Weights of a small GPT-style language model, trained from scratch on English Wikipedia: rotary positions, untied embeddings.
Each number is 500 + 40 x the weight over its row's rms, rounded and kept within 0 to 999. Layers, rows and columns count from 0. Numbers have three digits each. The size before them is the row's rms in percent of the matrix's.

# layer 2 attention key, 128x128, rms 0.101, rows 90-127, columns 0-63
111:543515489479552507504515493460506495497570426450482459535496483441427522530527482489493491528426618496532480510453483442521438412479529516493505508493522496440571452502485476476551549474508482
106:529485483509513457519481587496554479494518526507483517457450469529453493530499578384491509506488478504487473488479438509444508503533527379508510493583510433459490595574510529521483455517483480
097:561472592513501445553594481484479474536502494570518546490568463498443540501557496528560571554541497467521529488499477581602522489490502491461449515475526497562515537414519591538514465517529485
090:535504484537563528513508449526459516469501480519492561559493539440543521471502497493469568505519504533563554499477409501473513450582463501527478466437454462449521476520510541486470564546473455
105:499440570477519481517470552477456506501447506537535468470531492468536427537507520458491529517498471521496555499491489520539551524576418544516484501413545555507523577505485489458507465537545451
106:505508496464475550521506469424458500489476505504456479473474466468485484569499472433514462474517489467487498492460533597485454419499443541524532530473461550467495525500522566454530541552528439
094:457522469538486507544515516528483517492470541543569450475473534537579419514424486485511564477475463479544520528572524486516455460522524479542490501485515493453458491526581497513491452511593536
088:464536503465460557487524525500509487567540508554522569496494486501577500509481595503479467542433485518484451512470507444504500484428479496525510525525505432546421526526586459550544513514507576
084:502522438479476583523550462495427485499501449500464500492453500498466503506543493481565496460499480486522499465453447515481428508437506480500427531535512499480500540551487553582531466474524506
090:498425515483454456436517567475568463457437445552479480542508447455526557523525505588490437478460532561466493564494472493505507480579531510519509468502444470505542473497504454490496494532473531
077:577563566494519508528569525457454478519559478487469449464530535491452464589469502537498480551479522450484557539545476502485467532465481526535490486488576547472531504497553428440461569508576453
080:522501572450394463489484465523429397489497525578457454505400488483517450502493426521545530478453513525508427465497507532418508532530462496471473467449507465443512526485525466498536494568595477
080:526475513494510512485523522477510547509498489401515499513475474485524510469458509448484496489484527506482477505492468544502471465511490474447457483430480532515529525532482481482431438523442445
090:487528509487538502562472545504509516524538530517482464488458455493575484478502475502553458460457459517490493521455546524533494478493542483472496502631520565468511457514571477408434471498463543
094:497524467467520526578480529553501480532532567484549547499444510488537472480437525548535471543446493556512489449550497449563508504541458544499455499491532469450540466447554574474514484431491451
108:461489439542488454569553584471476480524521534510542456490560559523588505488458571495463462528448479498542527478491518436463440416461496542552469537471477506505468525485521445472446540504493546
092:484546547535482464526494474497484515453538489491508468525464467493578497513493532498558502481451533462531474502472391551543519517492534508490447543608473477509470425452505585571483500515541524
093:530517531494490529493528520477451472514444509459553551508523500538555487507447462462549530556525503494561565485557543518555515483496536462537499425432570479530523523564556500490525518517601481
090:529544499557521465555487518468501596521481569477483478456496508549507523578530603463525454504406429462474482639487474494457460510467461449540515472574564480517490528529481476559496444491459463
084:545497508573509494488461492499483471466447473500493469552501469537464441467506448484560543401502506512429534429515561564519519568507509447445444482567450488508455537507482529494523497611565491
086:468520553489479386466474475481512512527498477518487450525516489500451610553541497549453525536464447454495484502522478454519493458443535565490454412483582455480506507558523475503514520487520485
085:514466437501465492527552500553468464452475489525444401551539430408538484546524551500481536534557503488477491434509516456497544517432447538438432433508524510533540477519466473426501539495480505
063:433465561420538535480511509547496533506557477531483546524489491515532500499495529459529492478456448534574387511464461445548533460575471498446491497499493536525476536555488529474462535540512528
091:476502462510532524543591492437515502489574476441538524449510554515575506477554541588480451494503518459563509468514503534493471450420504522434506541482504468482476514542541475602477555493511551
072:522510486487504545494437561508489494478487395553474493488513504499460509461552482514517554476575541481541471491463503493519551510453531516487486514464499468508491502544526541493523511479507450
073:428496476524527510544504501530470465510492469533457460516495518487540481451449474471481495466470465471530468528516482451549505385573518499479516540427549440479487421526560465557503490482497520
090:453432495466487488474472371489550438501464520545443459492509453401431563486520566505487556500470490468486513589478449480435463493518496452513531545524496473552437581428514553475464481543455458
080:447548501420416532531494555529466465476543474578508470444464538503521466502401480491451453535562422537489496457494491442544487442486525466482527558634513536414545470541481501553474493425517460
080:555506522496529472482531442520557462540584477455503517541507489480494545510518527542525535583499495517466440413452526445392553526563491487493519489578559545459451469540520491520412495467483439
077:525408438520543412501395494526502527537548501529499507485472448491483483502459519552548483500498464466427520512463530470476453510505555493452529524525454508461575441563435510554540496487469503
087:517550515499474555511484500524511569471483523477527472486429442444567486497539492558475467544517516503534591583519442507453517558487514475551465421438478491483479508464476538486519520427437514
073:473420466451473472487518521529482435500508570498535496490512554512449518517527554527485478558461526518437461521441557502459531430512516497598534457495557487504369462484549547570482445504530540
082:487490492507541491413590446548502541557426457531488572501502480459526535516524537439469510494476519519489450501490496444552467500563524478429503520458472495435473551482469531501460495531470489
087:454524535569497505535488516465478485521419461526488519505569486479456495540500488453537586511533519519426488484464455503394478525543447474471522575534497505504507577466470487391502481506498439
088:473465451494527504565504550507485507554429520646542423550540550500507456473498537502596500473541522486503549452513407445555479484553491508499547505489522518509486491519453481530510505511510527
086:566483498426424505493456503502542506441491521500499494473436537496523479475517527501487431443539513516545484488461490536494566515533449508561480504519500467568473512504431527486533544609371456
095:561507528462485500438498459473504410545469442502410550556555444508411544463522479541540513531470506438528474491436511509491528558527479493528546481499429485601570525526464453524522506510486456
082:566484502509493480456532554472522540558537489518434421487497519462488587471532481419497491435542555559417470526524470534428452478451531463504539551519593543478535530500544454520559497497496420
# layer 2 attention query, 128x128, rms 0.1, rows 91-127, columns 0-63
104:452543513525464499496504515511481463474498484469527521540483536496473429542547494515438525576526506487528486513548538449521499465518502533373506478533544532529494447537484514488587524453473557
099:519428544516574550458469506458482500532472484453505455474484491457502543535531348448498518551486516483621542474503467519488520536542470433506477525477451521508515482509495509584453540460500511
099:485550460523449507450597557573477476556452436465487554455497528477511510446478517453520515477523463504526456501538463477519524469466539511509559550471510491482509511443588480582540419579508500
101:542448464498529482449553467436561494439526439553497512546498500508514528454489436521515498557503566471481470487479510532455477585569528553569572494525508521549493493403458470427479480461438390
107:431500484564472544513459509551522612517468522511477480531534573542494518530469527487588506469536495493569518540493446497448484494604536422559515489528465613451469517483505483532455422465425512
065:447466499439401484489462467523466488513534509482548478480436489575534461481444496502515480394510488533576456456466482442602527553469485520540505468440447516541494495449526503506499535503500506
085:387564537426462512503422454457499479492479572426542498549509500502458459466469428482574528472478488440499455471501582441484508546462484501443460503541450472470557542460457520489505540493466495
082:539451474515568471421523582477554525493471526498484575567476518481461537512549508460483528524516476489485592524435521473459451507558508528456529555525518474477528545483551565552550508498505549
084:493525501533438527476506435555403487530511486523501585578492515493435507467549515519542516552426518568533483523539451518467546486533484507630537573434544473451483396529526550491478452531500460
073:504470485434579529500483507501426577474392497520507545568454451502440558534517514487489431492457477444537518540505510445508465470485539522502487512460506457583488522513492538496417465467510491
083:518447452543546511481503570476442519473447466544458499550537504358474576504501521551378506498578546527509518572503452495505485528546491562481476424487544421548551494468600519515506522496451420
077:507434501507535474473519414530518528551437388451528504503518499492495514481525449432522506517460540464519505471483599454558501465510472545571513459483574553535456550424468483547548505542531481
086:496435514547451448513483444453492464454562524599543527552477490457466563423465483464535481541506466418524423509490497509421518447505489506484473448526482408495491507507432557528476493509473448
080:461552422550498443485533432427499534518496480492521572504483482560488442486535437466508516615427480474573518470583528473535470492449529569477491473470457551488484451493608504497522514530560498
086:499535503524490489495464515553500552504443496470502510487549529452415423517500409452542483456480480579436548471511587546521481535450517465419506496450527507530532524581475450510519544528518535
085:490482500497479575505525472542471530484448533473528500520508519506497489560517482518578466416514417459554415501502508473599480425536496544530510500485536500446471580563555486476465492471470457
081:550461526520582578515605532509501569485479461497545479515513463521437534551519483509486439443549524522517454503517504520440528482475459508459447530450463521527493393516444535496509504451490487
089:492500480492511534481467518529509516527483441471506499549623474541505557539548399531500511574423523557442562495517481478524524512567554451493512542549414459444523437432480493446438478548518483
099:525453508520531442558516590612482511493484485454489491465523512499424508491521518461495492504593540490509503538568503472469482488419524426481560493555529564413598496535498444434439537522495446
087:421566506492578478523498562513530502524443499509501496501504464479495472500489503492520510434431461486504491518558538468474504528517482530500548532453519505549499546452503513422429536586458556
089:507467519488545545524501502470503504502440458464505457449538548467389554483446568516513446519471510493499556485569545413474540514498515521516510513485488474446434490500538523518408576519606484
119:538549514588521494469497441509492492529494475507450557497518483483486523567530443469561552560456593563512510579535416578461540449501486481469466511512530463447538564569444507510527523530495507
080:501517462503547541546520471512484474454514560510564458555472545473483509499517549485467507522537428477419483392519511451478467569524483570540501431497553500498458490461486562487461494486497537
068:538482525540497448464536455505469491588466510419532475519489460432551529518535445525523531485544536468510403546503504504489546471436489539557475510413495506540522494491447501523497428417546526
088:481526551508432529551489542518554488514532473452500539537578602502523456493532472537511561484464466438527442442539455489527557494485554464514433447531525537539548506457495480464547490460531502
085:539523471517479552425439466507518471528554528474493461509440505491512491633503408519412449504492484534525520480518475525561543579477524540459424534538447492505459508528430507527544503471509500
082:448527502493572462511492451490529485555530495491504498474499483511504525524511498447481375480491457517458491525534410498543447453504415494511491493445529487463516476500510545501513474577549512
079:530547516572473426468568458563537471487486481544455426510487468447424545438496427394468506528500521522502442478516438491458540457467516451443476463537453483529489521482499515539561507529429525
084:491477460514484495511565562486452482516504517506559485564487488528551438486547494531559481539411465497481445448482484464444547507503494540490533573526451445491489495532510535523435489508461519
091:462489506476531438481493469485441506582440463561595467521458532601525521435459499504536504464530462527497501509612562481463473539518526536513542523538515555508499516530529490503413601530565517
099:493525460427527527510440491519539492538548516469502523563455520507541568455464569513594537474523437471510476515537536420503470498529539541488484474563519472461494482484483495531450476549468493
093:482448488495559483487440551545610436514560535541495415514531528491491521466504471440539466454481473494510474461518522575616458563538481481537471535466490544533594492446526507505439456528518505
095:454459458352409500526492498560539495516562497501551533423430492506425505451469484439450462482551456473514552528519576505541556425465498552462492497472444526522490553490582448516449538493545508
089:520524478455482442504447476598494526535519456501495505490574458561553509501539444560550528525535499464470560454498473506535525416475490540513488519516476447503464588558457493477487582489494474
095:488537498473540581562486444546453520521533496483517521480567484485524464492464489526425490506500500491498462447533606429521609432504533494533464499508488523549486456519468450505485591500512489
098:467577523482425556555438483545490517436452461503552509512484588490484464455492494512556484485496438496556536541478544547454462462447531536459456483501446532518580458472545504505440474507525518
087:456485472444496531511469549471477488466467554511555485452506476527458406570454576525532419498514453488503546490540557485526405491417483519504443564522449524459541527456449483480446458489559541
# layer 2 attention value, 128x128, rms 0.0983, rows 64-127, columns 0-63
103:448471494537490442493492536536434489534474540561504530423495490476446507501493521473503460447411515481518508473549528500466440558495522508441460471502494498524492548498452476558522509406531447
107:534495516567495491528468541532435388487545443410490509515510481511479531468451541507553560472551517509468560533458497479428493530437511490498494505541522490432494509517496462506542493611534520
109:530494421527439548500489579474425492480483510540519530503456516539519595496528520589476525460514536504473421414439580604569447430504506447513472542448566488446458452415548488478502483521506466
123:516526515520390587462479503506566509442465501412490525492497516426444497478506568476502519472453437530530467463516579531482500530537495549502533517525453509484545462489492628484475431480537562
110:499480529516477526557538479491513524536452472520470546561433481474513570525484501491451487646520527452428450441532476530487567535424493584507564523521485545408470472534492482507496468508487499
103:499498536427436488501486484397489507463529539476553456453498566467456426494482422522549450466497559470504501545514495507533441544575525507561487521478486512451542551563461541489529491482553485
118:464471464532454538441526537495524540515488538465502492522517495502570493513528615439507458553498508548501515497511498445584565444484533420546495486469535520475476514517460507529451476492487519
109:514502497528489565481478478478530470461470496512526512526457558545512470569543459472489473491485522493575560498488428526434526433516532498492539515517463468533488546445504488498477529582617502
114:509472555505546475563502522523535479503486533514525500468531535484490428500458513446567513462533510491482441460482531478513599459517502535499553411436467525488504470498554454532572514539462530
122:485539457540501468486533391535491414500553546514490527505456538531519513510471476529485515509537565489497411518478479504462475545511500446483511454531441467526556509527503553434437490487386523
118:493491523537422527538467453501548454434541431423553518441458466547483514487493448562516477527504540549544488479516549436542460507530543453543478444490524528506556575497456520583525561417517495
124:456540454476487499545482599479552442476538565514546528489453473495512500589520447584454470475482535398525449519490521501439465463496423479462545483542512519485422464460466497438422484484452509
106:489500491519469466506502427527467533510448531419521521492465516455495480477564480428438461448447488493484550599456514522506562460519572476470548483563471471573436448523484517483519431535451409
123:486534474487514556491521513542461516459520437469524492498437564491527541491485477472483458563481533475550510463447538414560502470523531499479519573575491463500503449426480489580524461492469464
100:477601582536507479501434533500451477497528508546487546458454536464485564564526432467508498484472510480506492501463413514587474468545529467483499491488472563550527490412497482548496536611545553
112:459457488482464534483500484518462450455424473449504525508519483535464535498520431475562577477484465485486495502495412528509495510441466516481451414501529554514471490558560523512493533456545423
102:428406522497533473575513507505494488521500444483528543498502526485529463555527475527516540456457529592504447499555488524547456547450546405458527482533434405431499538457576458532524535509522502
124:522494452475459507430469568584507513511412479460481540418497515504466533492503489510475491451466460579469450529560598478496509486448460507582588502565484491504515517424531466464463508521425494
114:452558497473486531525545486507505534545468501492521546449461480421536466581532494501490465474539534506456499509557582534471481527532492435467508497531483421519437516504552601519424510557479507
111:497508553500501519533447550519454501455521513474544474560519550468529532536520443408464537501490492524461496523472499548491451436583446462483485541422448493483396495510511474460498487571471499
110:443502508464542518505562484482461453443429496522507502567505501439510489515459483515449527519493547522487561452502536538419495472546521456554485555483487551436466501450512462510568525511508457
090:494481456526533531467408482552475469442511507518512472490528504432460504535489451537492427497538536497472521571479513549457542471467514512510510467543480589468497392525527537490546514517492494
118:554440457492492544570559581455447475474486487432512454514530473545526533487487523534478534480505513524449409460522577497530489543539545502559487441546466534525466506482477507560424484545547513
097:496508526550513533522437419550530449543425543438456491588514552459459492539465496461609472440511476520502493440493542541481515533461556486595551466528484506500437512471490501478520511545475508
118:516466476521577473507496539517459505519518466405496516481494449560499476507495512538551526557507446526533543495509538480495558528545459479504471525550436407488567421516463459489457478487476482
105:486503530518471560481470524550509536449528506462531503482500491453517426428463538546468473533498535451511474446518459420481470524496447548502414506466485465504503465498515565433460455458480511
108:494524439441543571525519557507546440452466547477551468528458508551437527477548518447536461498514527495456445488489553498490575462472544446520471572503572538434521475459515572502497527513487491
123:519561539420535571514533412477530523497500449491491551498539466437486497524523461473452534474455456511626511512521538607514491489557517578520527513576471509495520409466516472488504531460431505
110:475506524519487520481396481450476430544461493463491553551522518549523473502428464560482567509518523530454554556505429506500472532540470553482497467474538463538437555456459507416478561567493466
104:456459439486460563483379471496476543473479517477501579451503522496548515501520584530507555462473548519505434531449476423478570542461536492528586508497513510509501537527450467484486514544544490
113:445500459517469499487582450527464533505551486507502471541523496468487477498542407554538538460545464543505512495503548468520470485514524462553491477478547488530502534516532415465466499433514493
116:484492458517442571502491528476504521529564440501522477492529440556454572483480526459530543498503501535436563507443458479480495529482542484532528523512501535525551459536489581422525498554436476
108:515470462503551547535483465507533499537489541530461433483467504482469483543469525483478518538417490457509558546534522504490416455469471419555512480435512488548513537438510456536495537463475499
103:516511495465486455489530506484539507518532494483482494510424568489547509475464526544503470513476475474525506455500555453548438459601595493541499473523492477528524523512484414513541534511599514
110:460519433586446473522499501531538470490504509484414526542461405483480435525475507514489507467491537448477468487532460527509515490567485480419591454503521442504521565442495520582434526449452476
112:460485513471515448453492434459499419517408509458496504512456482497413432548594464511500467562513506449506446454441559467479484468547591492505477506533528421546533503518499426495477557546463549
105:485503444465492487530437471512568500531477482510458451535497500508558482465477475478516516492486541533519537539436467527494490499469361483538504470533461460421550445457501533502571527461488467
107:492485552533473461498453458481534517542502439438459504457467438479502570530439530537475487542546540490507554503533456558514505478406536522491586562482437476468424465498529438462420476498434546
112:533487503533503544508530528442486446625513559521514485521519555546465526445551476504475537486503606640505477481475476486464493537507476565483441519478520528486535500523499444521413548478498427
106:451590485535513474429514567539431529521543481548558468493513472486496512538525494552471606549512549458508484508543506500490430454493535499572499439433527522497474474442448506498497487509443472
102:563525466465547512479521498572561524510558518481509553519485509468493509457587559456495445540454493491435551533490498509475507483475415542561453465440517490494457518500543442446514506488506491
101:499516481532513532499475544549497555532487531460556477521520484470521483529469489496480564430534491466424450467476501553562539476546504521464506456571436506460461434441505461491516504462534462
112:576502465559536481480563582475550518455455465464473518484451504491501516518486490448471539423389543545522506465525496513534463463447465508468522492580566400495539530518469490448521505529508472
108:449463509541468549560534507553520505508548530483513567553576493542525515461485537481526475535431490544538495563474537498446526524448498515508495537483461428532477486544547465475528488471495452
116:521536532489495540504396491441508522500531499482489507494458544480466525441567460458482469536524528554555472561530505432514463469536481508557546442487538425521459572539541505414498422525465532
103:449519510514491505477496454554537533507481513580442513489500488530527420473392448501452495467495436429529434508456540512472489494534464541582556483477500538474501473530518423555473462564511445
110:541511554479508554497425496477457504513471559496438511565562481564478468484496528367547474481492468492534472605499531451515501502484572439507506444525412508468545511550604495529495569517444547
102:547418396470517475481471443510545549535546498480507409516543478577511453392465546483518511510434519498527475507483492551501487478562510532487465523520516528504405478514450412527491514523462548
103:590443498510539478539608522453486494461504479558529524485523485503552421475480432504592512515464470491479515504426487481509606431501523474497558497497421464454492483480526469573455457453537418
100:499545471532537499526486479475457506520516497489498563501402473482469478485399525508487453473443527484422476479450522517516475556450590525517505458479555489513535484470419495470464533577457531
092:536515434486512481518491515567470430461455493431523419512469487455466497409519540529502482531510523477536429507505509491505542474520479419485515527480529530441519435408529476486540536475435470
100:512448555363539494510521569435549456485492494527537538445502480537572456484505508435501558464476513472474461481554498474548533516530527538471491542482475444459526527485531452512443510484401471
103:488523534479444477422492476506499454509484517466519552478471465477518544596481506476531508530490475480475415481450518484501618517501490456490442413515514556450487586487542500500529545522472528
102:546431533477479445527533492484511428425426452473515512499498517508435626533540540482385454452516505453536595538478514518507499508471516534526495538456497503532546444511484432494482554499527514
113:483461452522511497493483449475435474427519485468495536491513498523503484520473499527554482476535425523473455436536456516449474527546545455536488493440484550543533575485492505566504599501497544
104:470451445425548450480504544565508493472470493520535468495497461526508435499446502498543463535531531490451467475426521488592497477452553460455542512479525514453502536432557530511462408533455491
110:495443446384564411490471484532482547532503584429466515517485488523510462496563511509532449477484518544522466438472494510477538568443492509431493497526488441464514512516543527487434456528518435
105:460488464557568432468477477594455502404487456515540466479525497516452563544535483468537547503500467554513492525506556525526533534526422493523461518576505530399488443479495498462523533423448472
111:442543576520523506460531530449496464484478584547509481545510505472489514541501594455498507487532502444499461517409515514502481460527453512466461571468493521482487554625571462429526418445494472
116:500503469526488555457506534523455464479591494447412505512532466528491592436485513539472448476512481433539456471511527525496502483513558551520514511481478499478523531513451486488523434506524522
109:495547464473526526449499473462530441481542466436506417514479546460392462526478469581545476445451516556441468492551542516529572476520456445487466493524513508564435541590484517488516460558488491
102:503457535458547399561488545524473514517421499488512509489446533539501555553482522482494543497434480515422446507550399516459459462508528461483517422506509502458544411474453550536489497515484420
107:571511485528488553492466555454510475482512461464491586453493515496494461474447496491401518559482485481503563542545588502529456488591518535453475522439540472494523482548441600498513540470438410
119:491514454430566471538466501492521399413585562536480415511490549439552519516474454490453438561465507526394455532513434480524409447509542550538520562489443529546473485496467474470451510470488462
# layer 2 attention output (transposed), 128x128, rms 0.0886, rows 64-127, columns 0-63
108:536530471462565484417494448562426567441519523505449492475476461603579574562477558555448468560444445493506504503465443466449527532515479497491507560474451531481485482491510506537460525512486555
114:516550432454472474526520517504574520523539538533505534532494504551448538469509533448498456530521455598453532532500486495538399498551504530504528497423440485507502411500529442586505453485502466
107:433533477493471536488487428527476517483551523483572471533478514540505496514547389488475569483451457481508512433557494498462502590498532548505502503554499459506408485524492466555523484520462482
119:523501557474508448451509522487507496527532476493495461559481490522508489458508484431517524509486471557497438426579440498482509476434470500408553513489602468525517537458445499540526631557491463
120:462563509493457445619540514415544436551549499510531547509606482500487480477497485554474521568492443553538500506543471557489518538494513454484583538471487498473528488512476459488488517501545532
109:478514459512484542553419585505474529385458497493474495509545537502482460527509524448466557515446478466488510547460474509507537514468472507419448545493460431564492507453503477485579509516502493
112:532486520487457526406499502484457490509496448453547471512510452477501491482517502515494508380466504446579508501556434600503444490502504458443501476502486479512547501557474516507515468457515439
108:470515459531423509518448553566558532442464501539505452510530567510475524552606491516405505463538500489459528597488470540517498515550459468459459527448553497499561457546442494532547478513487596
110:514554489531470549518491528464573435482526503525511493545516494478482524510498533480546504601508406530465519491537506440502425472447509495498491439504549489488490556492596460397481448439498450
128:509467514496530400518560512550532484514552480455461472468540584481576496497505528480459484464490546499524548453521617538490519554528562519485470533498526464510553420520519473517481509505494458
119:507445482550603528478458510541516552500422458472485425521498474477500509527486483428395490464485439570496488515434493509523493509517503549407495536492565546447495525461489491449535501555497458
121:485507575506470452482459424522469454459500491573468461515533542457547525509473451504468541469509529462529492442496608499499538556448525579528519464456567496566533539519502492563494513506506506
101:519545533425593530482454458473499498516501463421498506493473456525554423518444497519531544456500500513530531488573570509503516476503450554593453526508415504466575511447516524493415465550468478
126:468466425489539471470523439488566528563546500439494431505564505465469530522515463456491510502413504497548502496553456543463536535498569503475499537475518525442517468445524448479484426509497534
107:538539550474515546462566465501466485523469477422486481461537530520505473541431517525457512538512552503505512454534496496534535481529571517547506537436479547458464477529574435481554518576478508
120:484460538525567536499506524469500509532464458573520516468475562497516524546582504484535462534481473439505538495481580458424388466471463519505536465520536467517554564531485532596516514462494492
103:535496469484493464538516453457586583499493465481465581531518459521507546496471546471517534529457495479456515557521575501484467468440457458551515522468549579495589421539494430418527430462513458
118:490452466536545454469537489509499487580540493487518572484434506485545484528469469453547516560430427448569524519504462545532407532518499500519519407479480464492447567531416439538441501541508452
121:429516546410468517444513531578542414505595557521503488523476491524457416424465552485491508488409498482559525476471534529468448472496470560463497477534484500443538469516488503520504512452517492
106:504480502506475440501533440450545487497483593473504419531556464506485519484482555483561583503480439500509577498481488512469582476458492555550468469515532442524519483452508482450459474479479441
102:439500524525458557500541449487445478515435493452518464448463472509460488545511490537441555513489424468449581540532498444485520525476476526528486492511596407547562511522479442568469451463436519
098:514439501493578534515553502474486511533510488504513464469466406517459513535462552489432468491525456481543515475590484555483500615532430505511520491443522506502552501441519470428570504456444515
121:517522469534496479501528503518540622461511466555492532503470505509491509495568445480536536572504479468568491513502406537545481445390551548428571489549596497520459466509531410504550573503501445
107:533507549486454468447500521467496425518521451521454545455486510478568530528471521476501499569498475520474476478568519560497494544559432507510416488498543466451557481470566501497506517455530523
119:424529457536452441471517436475648511535510464514469531513521511460481522544514518496541439433541515516467504517469491475542415455472553504506537433468481554437478452521489498444464495418537494
108:507516510488476508459493491596462501489579469482507526549477503503479563404576516463590460466428513485513499487519477515418482522525535461391447508438445461557453407471504533582507458498528524
116:441479549497485512444501563512455550544502466467531503512616536492459529583488453483484511627537542467442562511567498538447502526531474552482504456501528465502474507529544482491422442508448505
121:431495493510553447418543495463480425506451484549441567488554535460517489534500519534507540514458441494442517452538469504558504452491493529555540510515542490534496548523450493497514461539499443
113:497491522523568546524476488455589464472434422556494508518488554477525552474513482421431504472575548576481539502478448588563465483431548472524450518531460550490550431487463465577495469489516477
106:570485557526518475510533493478516525587561530469548486461496488494523533482439470465482523474517507442501484520516498469453462445438522460462439509548521533538506474472511408526476474473499519
115:518454504481556499528520479494442588482473589471480557518563582486492496569540522508483526476490518501470401448452529557524517465514497499541489465492504464528454513510527542456560499476478460
118:469490512446505525498489477475487485536449563517556594492563515512542486529478571451512445550523542478518455472579472526541452462593510495496481471581470440511471529496473497489530552530511495
113:384564494487531477485521489561476492513426533501490480429521515459486530560525512518429440490454478512566529516456431462511523508475484537513489462426524482441456488535469458484473502580480486
115:478500459494515458496436468553530545499436425468553519519498535567519524445493537504503448525459509450490552532486526474483517449487529488387515443511495475451432491516428509458475557491507497
132:441453478473534483505580523476498447475498537562468445483460520547500512548529506407441419531571499469560495446472467466498512536479427436468528498449444562554558546441452440452455530482459476
130:469501548487427490499555534552462431546448444458511542519490485442483474528453439459462494521480516490551481549439512550581496527485535453553431564527477487584555484504537485473457492439537485
123:522539535527565481466462529538474454470418455505488521548467492478480487395421464460462504504529492517537518527405488470448509507485490512355586547484522529445495440531491462518544478516468536
123:490571488527515554510544494490547540542501527487453461539468497512393543482442522438523519475558526499514491511550457468513450495526497503534455432471509448476471544536551489546509447510537449
124:561450550474478518512524516456468532496519470455460419540428517396511472551432516544490473444428475511471497576496510564473549627565460531525565528469499517522471486424448506526450503484509493
123:472554508497541473505558470537466539499453497520455492460489491476473418462596474511497514505452532498547503511548508537516451567483576455464550516516430539562479509516541477523508522470520510
117:495518572504582477419532480531440497430528506530509446491498558522504530493543465493530479490460531519571497499439474515552449497592498545477513484559480446465498496491566529475494434482493530
111:547540479560529550475513502528482528518510521435518490524474527513544511549489476494494525480523431525464481510494523517505431515516469452443541516506485487509457521482554482543437381431446515
120:418501471494527439495485501462573463535545538479513382486402518466479532409491524552456529500476453528466529507500510486562520506547517541533473458464490482552456451517561457549470464485501586
126:504538565507441513466558429444448492522469472488503479469512526457523506506411524438533497558574496490487459487500472509462579511495513534507409435408474524557489485564505442547484472483484535
139:492400433502488426492537532504439496543479449561490493455474473497486469466475430531616535502535466545501532471489456498531405571524483539489505549480535447517500483461523536497495500484522421
118:511563574529485429472523535595518463442503485512478487437503451584522477489548498519537508498500514487502420504531487449526529489457431453509448483470529501477512465516466493562535517452487464
124:540495464518494455479525479490557503463453471499510517456488517493454442521452467499482424423506421457429506397497510553522544559489467502470456496499457528492456521505518469493489452515438512
111:452484458572527448483443551562469526465497506495442481563514502429553586463497510488552496525502472464548525524634409509508481510453495441455462495528528548440515506451474494465463481464515516
119:500489472476474443473466531513502518527481512501490473439579509422526505472481465549486501485513496507474461459520492483524559500446485555450412480467444505509568453461539449519482438461431530
117:503480473513519505517506431532529469494455489485551493438444563504458544495537507483510477494452507483556550519542472503474517521511530480570550522598442483521442460477583529468408513540546555
102:574454484523513502469506532496516569401510516505509529519552473516462559449537534488467458542492440399496501543465509539512497558500503454543505486493448528541530479528541484474478530496504518
120:536529523487483515491464494514462436502478524445512459560514481507493551487487480522591597441529486512416510526504529467487545457427468523496508540544503555552467524537527466486478453575469504
113:541521516479472497460472465505409457488552453512506559517483527461423454531398473480474496536512456520443521504513498528450496462487520481476459535480495512474525496527497468424468507452565559
116:484465531488499481466491490478466525516454415488474541511521533556550506470525475421538474563505416517543519537512543448523566545470483505510511550488470521523488526522608545424498532482532520
124:483555496493557504546466432492487529546535484512477457483558486556450504605496505504506459575533488529435536481494500444522459487427523436424439447528444555470430456501448520567502504516568468
116:551528462448460505490494498542468491467471515473538504514508457471437542499489449507480556532519527461539580472623437487480529569531527440460505511489449466502478494549488519519526518515511501
119:494448579507516519532464450493448465503448488503539425577448480550527572481523465482542531442522549482539480494510520517481484554492451461424513464459518506582471455513462489458408506486536512
115:540544473527535545466476552448484488469445536539469542523511469493445476516508569490511579529461489477578482500435511559412472549523482465453458451527494430475578456500509542536586445423525513
117:607545605495445521486466499460516468494465529483540443518470503517531435474490482514526440443479484608511500466505427487462462497494474477500546489530537439529539484543469433517462516514451480
132:518506425488537467508492554523460498599435511493538494464428555518541448442517498478523493452491519462490498585561540491523571494506453478513561430442548543464487567526608463565476540463486542
112:504445476525469419493524572486545502503515564600482538492547521513501491455426547521526487599493475561456499530421514521471407492469492457456519466459513546530492529510500545526518512466475531
111:551557491527473536533454472470502484461502503500504441506462482487551469491563500529542526537447506398512556444455607547507515523447436547440428528509500517467517452478432496469473522532564532
114:456488527550464493498459554538440383498441534524495470507449503496514460532493475533559543480507526536435588380440553524546473577483523472517546516530511471443539568506536449532486481478518477
126:540527506492440476505475411528559587431495503462487495513467446532488385529387482473555550505538498524580522560505475500551528527403528520425524534505515552501552560554493480512549519530522538
# layer 2 MLP gate, 256x128, rms 0.0808, rows 0-3, columns 0-63
095:547495563506515482498441452501530509572515527425479494578544444496512553549446471535472533486492463491448503520464538464484504533460443546495495504555524522552558434504475483465508463563524493
103:495528481495466434520550500531488549498440524443535527539530470523495513531492397595460502516485516558466492545563472528508579433512462530477506558531521525488522580556477478512499558437466484
099:454484462537574474556472438500481533532532486533564541558478536553463497460519446475513484506549526470522539434562503418502511538471524510458514491567514448560482449545471470473555501411534486
101:549527457526484544530499525551508491457512498454514473523562626470496513511498491469496556595548491481502464457474511542467466525530455547448498544492548434522477462543421507504496506544465502
# layer 2 MLP up, 256x128, rms 0.0784, rows 0-3, columns 0-63
090:431546514474471506461456507528519508488466490428519509503536546502493505521515485518487525522556380435455516515518485548509474509479518564543493499535498494577512523504535478533456449554564490
095:495535514439553496474532483494507606526531541500523516558462492462490546470430546519544534432405470514509555418452475551507489491508468590490558459513551522464509560425471522556490454530494531
104:516505521466539478477412515508546466353521547455477505590539520435553569415500494538448472512477489459467484502514542518486576501512481565483507521478533464535427566529499507468512529522437565
092:490495440453541451480534529522533522463546532448466482483463547470483545496499508445449614513587496536511479481543493521493494498499482503485386502456478469446509387492544488456529498459546541
# layer 2 MLP down (transposed), 256x128, rms 0.104, rows 0-2, columns 0-63
092:536510435443552420386582539554486478541518539525502488458504504544515462493509502512386493502531502508430525501453456527526489526531557568491543510530464564487519495524477524466420469486545499
103:506461424518469515506442454546519507490549440399536509504475535495480486538474500478479493467507485490472494474473473506498433451493428515576520560524577505532492521509461458487497479612518487
100:429506460492493477483525473440502494518481478493464472589452460567544519468460459482535595512432494531528496431514527571451507505506497568438527531524544462532495440533516430552476542509510474